From a checkpoint of a small transformer trained on Wikipedia.
Architecture: no biases in attention or MLP, untied embeddings.
Each number is 128 + 32 x the weight over its row's rms, rounded and kept within 0 to 255. Layers, rows and columns count from 0. The size above them is the row's rms in percent of the matrix's.

# layer 2 MLP down (transposed), 640x160, rms 0.0722, rows 423-436, columns 80-159
size [ 97 101  97  93  97 107 103  95 103  86  96  91  99  98]
[[ 97  95 173  97 173 149 163 137 135 100 105 174 151 125 196 158  97  65 185 116 225 162 169 140 172  94 148 135 139 154 114  98 113 126 134 133  76 126  90 115 132 171 145  95 121  92 170 140 182 126 148 130 130  96 128 165 123 113 213 173 176  84  80  64 123 127 149  88 134 150  84 115 153 164 116 172 109 138 154  98]
 [ 95  98 128 141 156 119 139  84 106 103 164 142 149 152 139 111 122 146 159 110 103 160  89 152 131  83 126  91 156 122 139 122 145 127 117 110 130 120 201 183  83 111  64  66 123 139 113 111 170 135 197 156 158  90 164 151 131 198 184  57 128 108 112 131  99 152  93 201 138  79 237  96 107 156 129 101  85 164 103 121]
 [142 179 156  86  26 113 180 124 121  76  73 187 116 144 119 110 112  82  88  90  35 142 126 100 129 109 121 128 113 140 108 151 177 164 106 105 119  71 112 111 122 140 121 173 116 139 109 142 186 130 122 123 150 132 123  56 119 154 143 135 115  93 156 126  57 134 138 112 110 217  98 139 153 115 126 124 151 105 129 119]
 [136 177 160 168 145 108 144 129 157 110 112 161 151  90 203 203 164 139 114  62 175 119  89 165 200 148 154  84  89 104 106  82 121 169 100 107 107 118 133 108 136 129 119 143 150 114 121  94  77 124 156 153 120 125 164 158 135  99 176 135 133 127 139 146 130 132 141 171  83  72 114 166 162 116 126 130 126  53 169 134]
 [142 111 191 194 109 131 166 120 174 138  93 135 136 162 102 182 122 113  66  53 160 175 136  89 155 145 113 150 144  42 160 147 105 158 165  93 124  96 116 117  50 121 140 129 135 171 189 109 100 147 127 110  71 134 114 152 140 132 131 153  65 130 139  98 123  55 116 171 135 152  83 155 127  98 109  87 114 115 183 174]
 [130 129 136 162  57 174 191 102 108 156 139 100 115 115 148 130 146  79  93 142 179 185 106 108 159  62 129  78 125 140 127  87 121 137 176 133  78 146 160 123 115 121 134 110 161 125 146 132 173 159 122 171 133 216 106 148  84 109 132 167  49 141 103 128 106 149 101 148 159 158  93 122 165 117 137 158 128 138 101  87]
 [ 90 135 165 175 163  50  93 107 192 126 103 116  94 154 165  73 157 134 113  84 116  42 148 143 164 131 155 142 103 130 122 124 137 149 109 170 113 129 150 124 163 104 143 142 155 103 131  92 135 119 102  69  89  98  99 103 136 125 156 123 193 138 122 133 111  46 140  74 135  91 104 153 119 163 132 106 163 103 177 175]
 [143 134 124 125  94 141 105 120 137 150 152 238  84 146  86 104 163  99 141 136 104 142  86 124 156  94 106 141 115 162 127 133 154 147 100 176 124 166 133 106 161 194 164 147 184 129  97 172 108 150  92 119 128 147 112  82 134 177 100  77 141  97 163 123 103 108  48 163  89  95  74  92 167 139 130 119  64 116 111 124]
 [137 137 145 148 122  77 144 106 153  81 115 137 154 118 111 137 148  87 120 155 138 151  96 119 106 143  96 100 106 146 177 162 155 108 111 132 114 153 120  79 116 106  89 132 137 111 113 194 108 124 190  88 107  82 112 141 125 146 126  97 115 150 147 157 102 129 124 117 173 152 102 134 187 123 135 106 133 129  83 124]
 [145 125 185  63 142 108 106 148 170 116 109 148 140 114 181 117 104 161 183 136 105 128 149 130  96 180  99 170  64 148 117  48 125 176 168  85 118  75  94 181 103 171 142 141 121 196 166 100  12 120 110 136 129 132 108 154 128 103 126 126 121 161 155  94 167 122 149 176 141 111 140 109 165 139 149 121 172 135 129 121]
 [105 162 113  96 214 142 145 116 132 123 141  84 150  94 151 158 150 105  97 155 134 104 103 113  96 122 139 108 139 113 102 138 119 162 104  79 144  61 174 147 148 153 100 125 111 103 125  52 169 129  87 152 114 129 109 137 124 131  96 164 119 166 145 229 137 134  86 140 125 117 121 165 146 135 196 149 225 105  91 179]
 [123 120 138 149 155  97 185 114 139 113 104 108 115 124 102 107 106 140 108 111 137  83 133 133 119 106 106  96  98 129 108 125 140 152 127  62 128  53 156 140 154 128 114  96 124 123 115 155 105  64 146 143 192 185  80 129 113 154 122  91 146 125  33 112  88 103 123 140  89 208 137 142  95  38 194  89 138  81 119  96]
 [147 108 131 189 150 175 136 149 142 132 150  96 132 154  79 108 132 124 145  94 114 142 136 135 114 207 118 140 113 132 151  79 153 125 142 146 123 110 112  72 104 123 145 104 141 139 137 147 127 161 123 172  59 147 199 102 122 130 123 135 126 197 148 117 155 153 175 152 154 115 130 179  76 102 102 141 168 201 164 159]
 [169 106 187 120 171 170 160 131  99 149 213 165 152 136  86 120 121 121 170 128 160 140 118  78 105  77 146 130 128 141 126 130 185 119 153 145  64 100 179 111 158  95 117 150 107 187 109 117 146 233  82 137 185  71 112  96 104 134 171  78 136 131 161  89 155  82  91 119 110 112 131  78 130 126 108 175 113  96 154 116]]
# layer 2 MLP gate, 640x160, rms 0.156, rows 424-436, columns 80-159
size [101  98  94 104 109 107 105 102  87  97  94 107 101]
[[178 178 136 116 175  73 120 154  97  99 175  99 142 161  94  84 112 103 144 120  62  97 119  77 105  48 132 120  85 164 184 130 106 125 141  99  67  86 103 108 145 130  91 144 102 104 143 112 168  94 105 160 107  87 135 156 104 116 107 157 138 126 127  63 113 105 131 143  81 125 107 144 132 124  72 149 134 146 117 146]
 [143 138  93 153 187 147 127  92  99 112 152  56 155 169 158 171 167 122  98 168 176  71 134 133 159  83 102  84  75  88  70 126 128  88 124 160 167 174 122 151 135  46 129  94 140  87 193 162 138 117  99 131 130  64 140 122 149 110  90 121 153 160 115 145 119 179 164 163 122 113 149 149 173 155 106 137  50 131 202 120]
 [136 101  99  76  86  68  84 102  93 162 198 140 122 177  95  84 128  85  79 109 141 129 195  88  89 146 135 108 129 175 136 161 105 142 152 106 103 106 158 117 120 185 148 143  81 161 107 180 132 169 160  87 156 136 115 138 148 156 129  77 118 151 141 165 143  93  90  86 127 142 153 103 106 120  96  35 141  75 142 175]
 [132 100 190 124 107 106 149 119 176 116 122 141 136 130 134  83  97 117 155 196  52 141 131 130 127 139  92 175  89 155 133 102 126  80 114 160 129  91 175 138 115 126 113 113  90 124 124 182  69 189 117  57  99 152  82 147 146 115  68 141 111 183 165 121 116  73  90 106 218 114 142 134 111 146 100 127  98  98 120 122]
 [117 143 121 153 151  65  74 133 141 138 144 131  64 150  98  74 133 148 140 134 172 100 170 175  34 128  84 122 174 134 140 168  92  93 159  94 128 111  76 141  82 130 139 152  75 122  79  72 121 127 151 155 112 114 140  84 190 187 131 161 138  66 135 122 129 138 102 140 150 111 134  78  76  86 102 110  75 107 147 174]
 [188 122  49 143 108 109 124  98  94 163 196 133 141 109 180 135 147  20 140 157 131 110 162 160 132 143 139 169  92 225  87 167 132 134 139 136  75 128 178 142  94 151 142  80  91 148 142 122 129 101  98  92  74 105 123 138 100 141 159 130 119 106 101 153 124 123 118 171 121 123 129  92 146  91 109 159  82 181 172 120]
 [136  80 152 170 172 169 124 124 163 113  72  91  97 104 174 168  81 166 133 129 130 114 121 171 150 183 156 108 179  97 141 123  74  78 166   8 187 109 162 149  77 107  87 112  86  87 146 122 106  78 165 136 130 128  86 122 134 132 174 163 102 190 145 160 117 140 182 105 111 128 158 169 102 119  67 136 141 144  80 128]
 [122 179 116 104 111 155 109 139 131 144  71  99 112 124 170 139 133  92 184 190 131 130 119 121 104  49 109 102 128 165 139 118 162 111 156  70 138 124 192 170 100 125 184 135  81 205  61  79 116 124 114 159 149 125 108 117 154  84 174 119 163 118 127  61 133 129 122 174 124  90 140 125 138 183 119 157 100 169 126  86]
 [123 139 188 180 152 141 119 113  86 104 164 125 156  98 103 106 180 224 144 175 166 114 171 148 104  53 117 106 166  50 106 122 114 130 104 121  97  95 137  80 159 105 162 138 107 126 115 131 153 120 147 166 137 152 118 184 156 197 184 142 114  87  95  69 185 120 151  90 168 151 117 150 128 124  98 150  78 139 177 124]
 [120 154 129 144 135 122 118 141 164 123 162 148 129 105 112 109 156 132 202 137 132 143 108 132  87 131 166 110 200  95  76 229 176 151 134 163  95 115 152 173 134 124  89 192 105 152 198 118 195  98  64 128 119  76  97 160 108 142 143 179 163 123 123 160 151 127 126 122 135 154  42 154 146  94 122 115 171 175 105 127]
 [134 155 113 146 136 170 133 162 141 141 119 118 138 161 132  99 166 136 147 111  81 103  85  99 161 144 126 177 149 141 174 103 100 108 136 170 122  34 122  76 102 145 173 115 120 116 124 103 167 101 145 134  80 141 109 136 112 152 144 143 135 140 153 152 204  50 157  90 150 105 104 171 132  93 148 107 161 204 111 130]
 [112 126  92 115 103 142  81 175 126 101 129 182 132 116 216 136 114  99 129 143 142 198 123  90 128 108 140  91 105 119 104 169 123 145 118 121 178 127 126 167 112 113  88 151 118 102 123 102 178 183 141 107  99 125 109 151 143  94 149 138 131  56 105 125 115 104  92  98 140 124 131  80 166  94 124 107  91 126 134  82]
 [ 82 132 149  97 181 100 137 150 215 165  70  63 135 165 113 135  85  85 109 154  91 129 169 172 116  99 148 154  84 116 144 103 134 163 127 104 110  96 142 113 143  76 119  57 124 168 176 122 129 174 141 102 171 110 146  76 150 117 142 152 110 179 165 155 102 127 146 121 114 131 135 121 115 151 130 153 133 164 101 186]]
# layer 2 MLP up, 640x160, rms 0.158, rows 424-436, columns 80-159
size [ 98  98  90 105 108  95  88  98  83  90  90  94 102]
[[ 93  66  84 121  94 160 144 117  96 164 122 168  94  99 201 126 152 149 165 139 148 129 130 156 187 146 113  53 130  81  46 149 111 128 140 163 164 137 177 130  76 130 125 116 134 134 132 136 101 135 100 122 111  86 136 123 107 138 131 100 113 107 128 134 174 171 122 147 192 129 163 120 131  83 147  80 123 137 166 161]
 [168 172 143  47 106 131 142 108 113 117  81 130 149 136 161  84 108 135 170 148  45  85 136  74 168 139 190 123  99 137 127  57  90 141 128  93 117 100 124 151 162 187 107 140 129 134  95 113 142 165 185 124 150 168 124 114 134 136 165 134  91 165 126 163 120 132 143 125  85 185 136 131 157 111 158 157 104 109 103 125]
 [175 117 176  98 118 131 168 149 108 144  86 110 123 126 123 132  91 149 129 192 125 149 145 108 113  65  63 129 117 101 111 189 126 138 115 201 140 132 156  98  91 148 127 143 150 167 186 143 140 143 115 154 158 143 186 178  85 113 178 188  59 104 144 126 100 123 118  93 188 179 140 133  80 120  95 125 102 182  93 138]
 [142 115 137 121  81 113 145 121 131 134  81 117  88 175 160  42 104 128 149 127 112 155 140 145 131 131 130 166  56 128 135 127 106  88  90 129 217  89 118  51 114  97 121 118  91 108 104 111 169 147  83 122 128 156 112  97  90 114 116 127 138 138 132 143 146  81 114 154 140 104  61 148 104 122  92 126 117 117  87 199]
 [174 111 173 144 121 127 117  81 108 126  98 124 108 107 107  21 171 133 114  95 121 215  99 132 134 132 106  64 101 154 150 153  81 116 105 112  84 130 128 154 149 135 107  97 169 120 112 129 134 147 119 120 177 188 137 140 160 167 105 133 134  99 121 172 125  65  82 145 131  89  85 176 141 154 134 118  95 103 102 100]
 [106 115 121 133 112  88 135 158 123  81 115 144 115 136 144 108 137  80 101 136 186  75 133 139  76 145 151 193 123 151 114 107  95 155 175 197 130 150 134  86 122  60  78  96 110 150 180 137 131 139 159  44 108 130 158 147  94 185 167 158 148 133  95 144  80 116  63 133 133  46 110 183 143 145  91 145 171 147 195 183]
 [127 149 118 134 116 171 133 150 147 137 122 131  78 179 151 201 116 126  96 125  87 115 104 107 118 171 145 152 179 180 160 135 119 152 101 138  99 145 169 146 123 166 152  74 153  95  94 130 101 101 123 136 135 131 123  64  93  87 114 154 118 147  73 138 124 137 173 201 114 140 148  98 194 109  82  66  76 138  89 169]
 [109 144 109 115 168  84 123 104 172  74 115 147 159 114 113 155 107  75 178 186 142 192  70  95 171 138  89  88 155  69 142  73 129  81 102 171  94 126 158 108 160 168 158 168 148  99 126 147 197  87 127 116 162 126 125 126 158 173  79 106  73 122  75 142  63 114  95 143 154 119  85 126 174 102 120 132 121 155 104 156]
 [ 77 159 178 165 144 154 159 139  93 119 108 155 160 123 107 129 123 203 165 122 103 125 126 110  95  94 103 167 175  92 108  50 125 170 143 122  85 132 149  79 125  90 134 173 109 114  73 168 154 119 151 153 156 132 127 189 164 161 185 143  49 133 127  67 164 128 184 125 137 116  50 140  95 133 116 193 123 121 191 128]
 [154 122 124 110  87 166 202 120 150 111 162 148  79 118  91 115 124 150 110 184 135 133  80 143 137 189 162 183 188 159 172 144 106 101 141 129 150 124 169 125 101 116 193 109 103 141 144 150  82 144 158 110 104  89 134 148 136 139 120  85  81 100 187  73 176 152 139 137 111  89 169 116  93 108 134  87  80 156 114 112]
 [129 133 104  77  72 147 167  58 137 130 131 170 114  78 154 118 147  90 128 102 169 167 137 137 109 161 117 117  98 147  65 135 125 156 148  91 115 182  97 148 129 110  83 139 154 130 138 128  99 204  62 111 145  95 131 136 164 122  91  96 137 152 110 193  99 174  92 117 160  98 126 108  84 170 128 128 110  84 116 189]
 [114 110 142 174 110 108 112 136 137 118 191  94 102 110 169 133 131  87 149 126 143 179 124 144 138  60 145 113 133  90 112  80 102 161 126  87 181 180 134 145 130 161 105 160 143  81  81 128 147 229 125 144 139 154 124 129 177  99 101 131 108 107  61 141 110 104 140 154 141 159 135  99 159 111 127 148  68 119 150 129]
 [134  90 190 155 123 134 154  77 111 156 193 141 137 147 102 138 177 149 153  87 133 162 110  96 148 152 135 158 156  98 145 152  78  77 121 128 134 155 120 114 147 138 122 135  63 103 114 156 154 184 122  83 184 149 116 175 109 172 160 154 113 116 138  92  67 187 159  93 163 125 150 159 165 130 105 182 131 155 155 107]]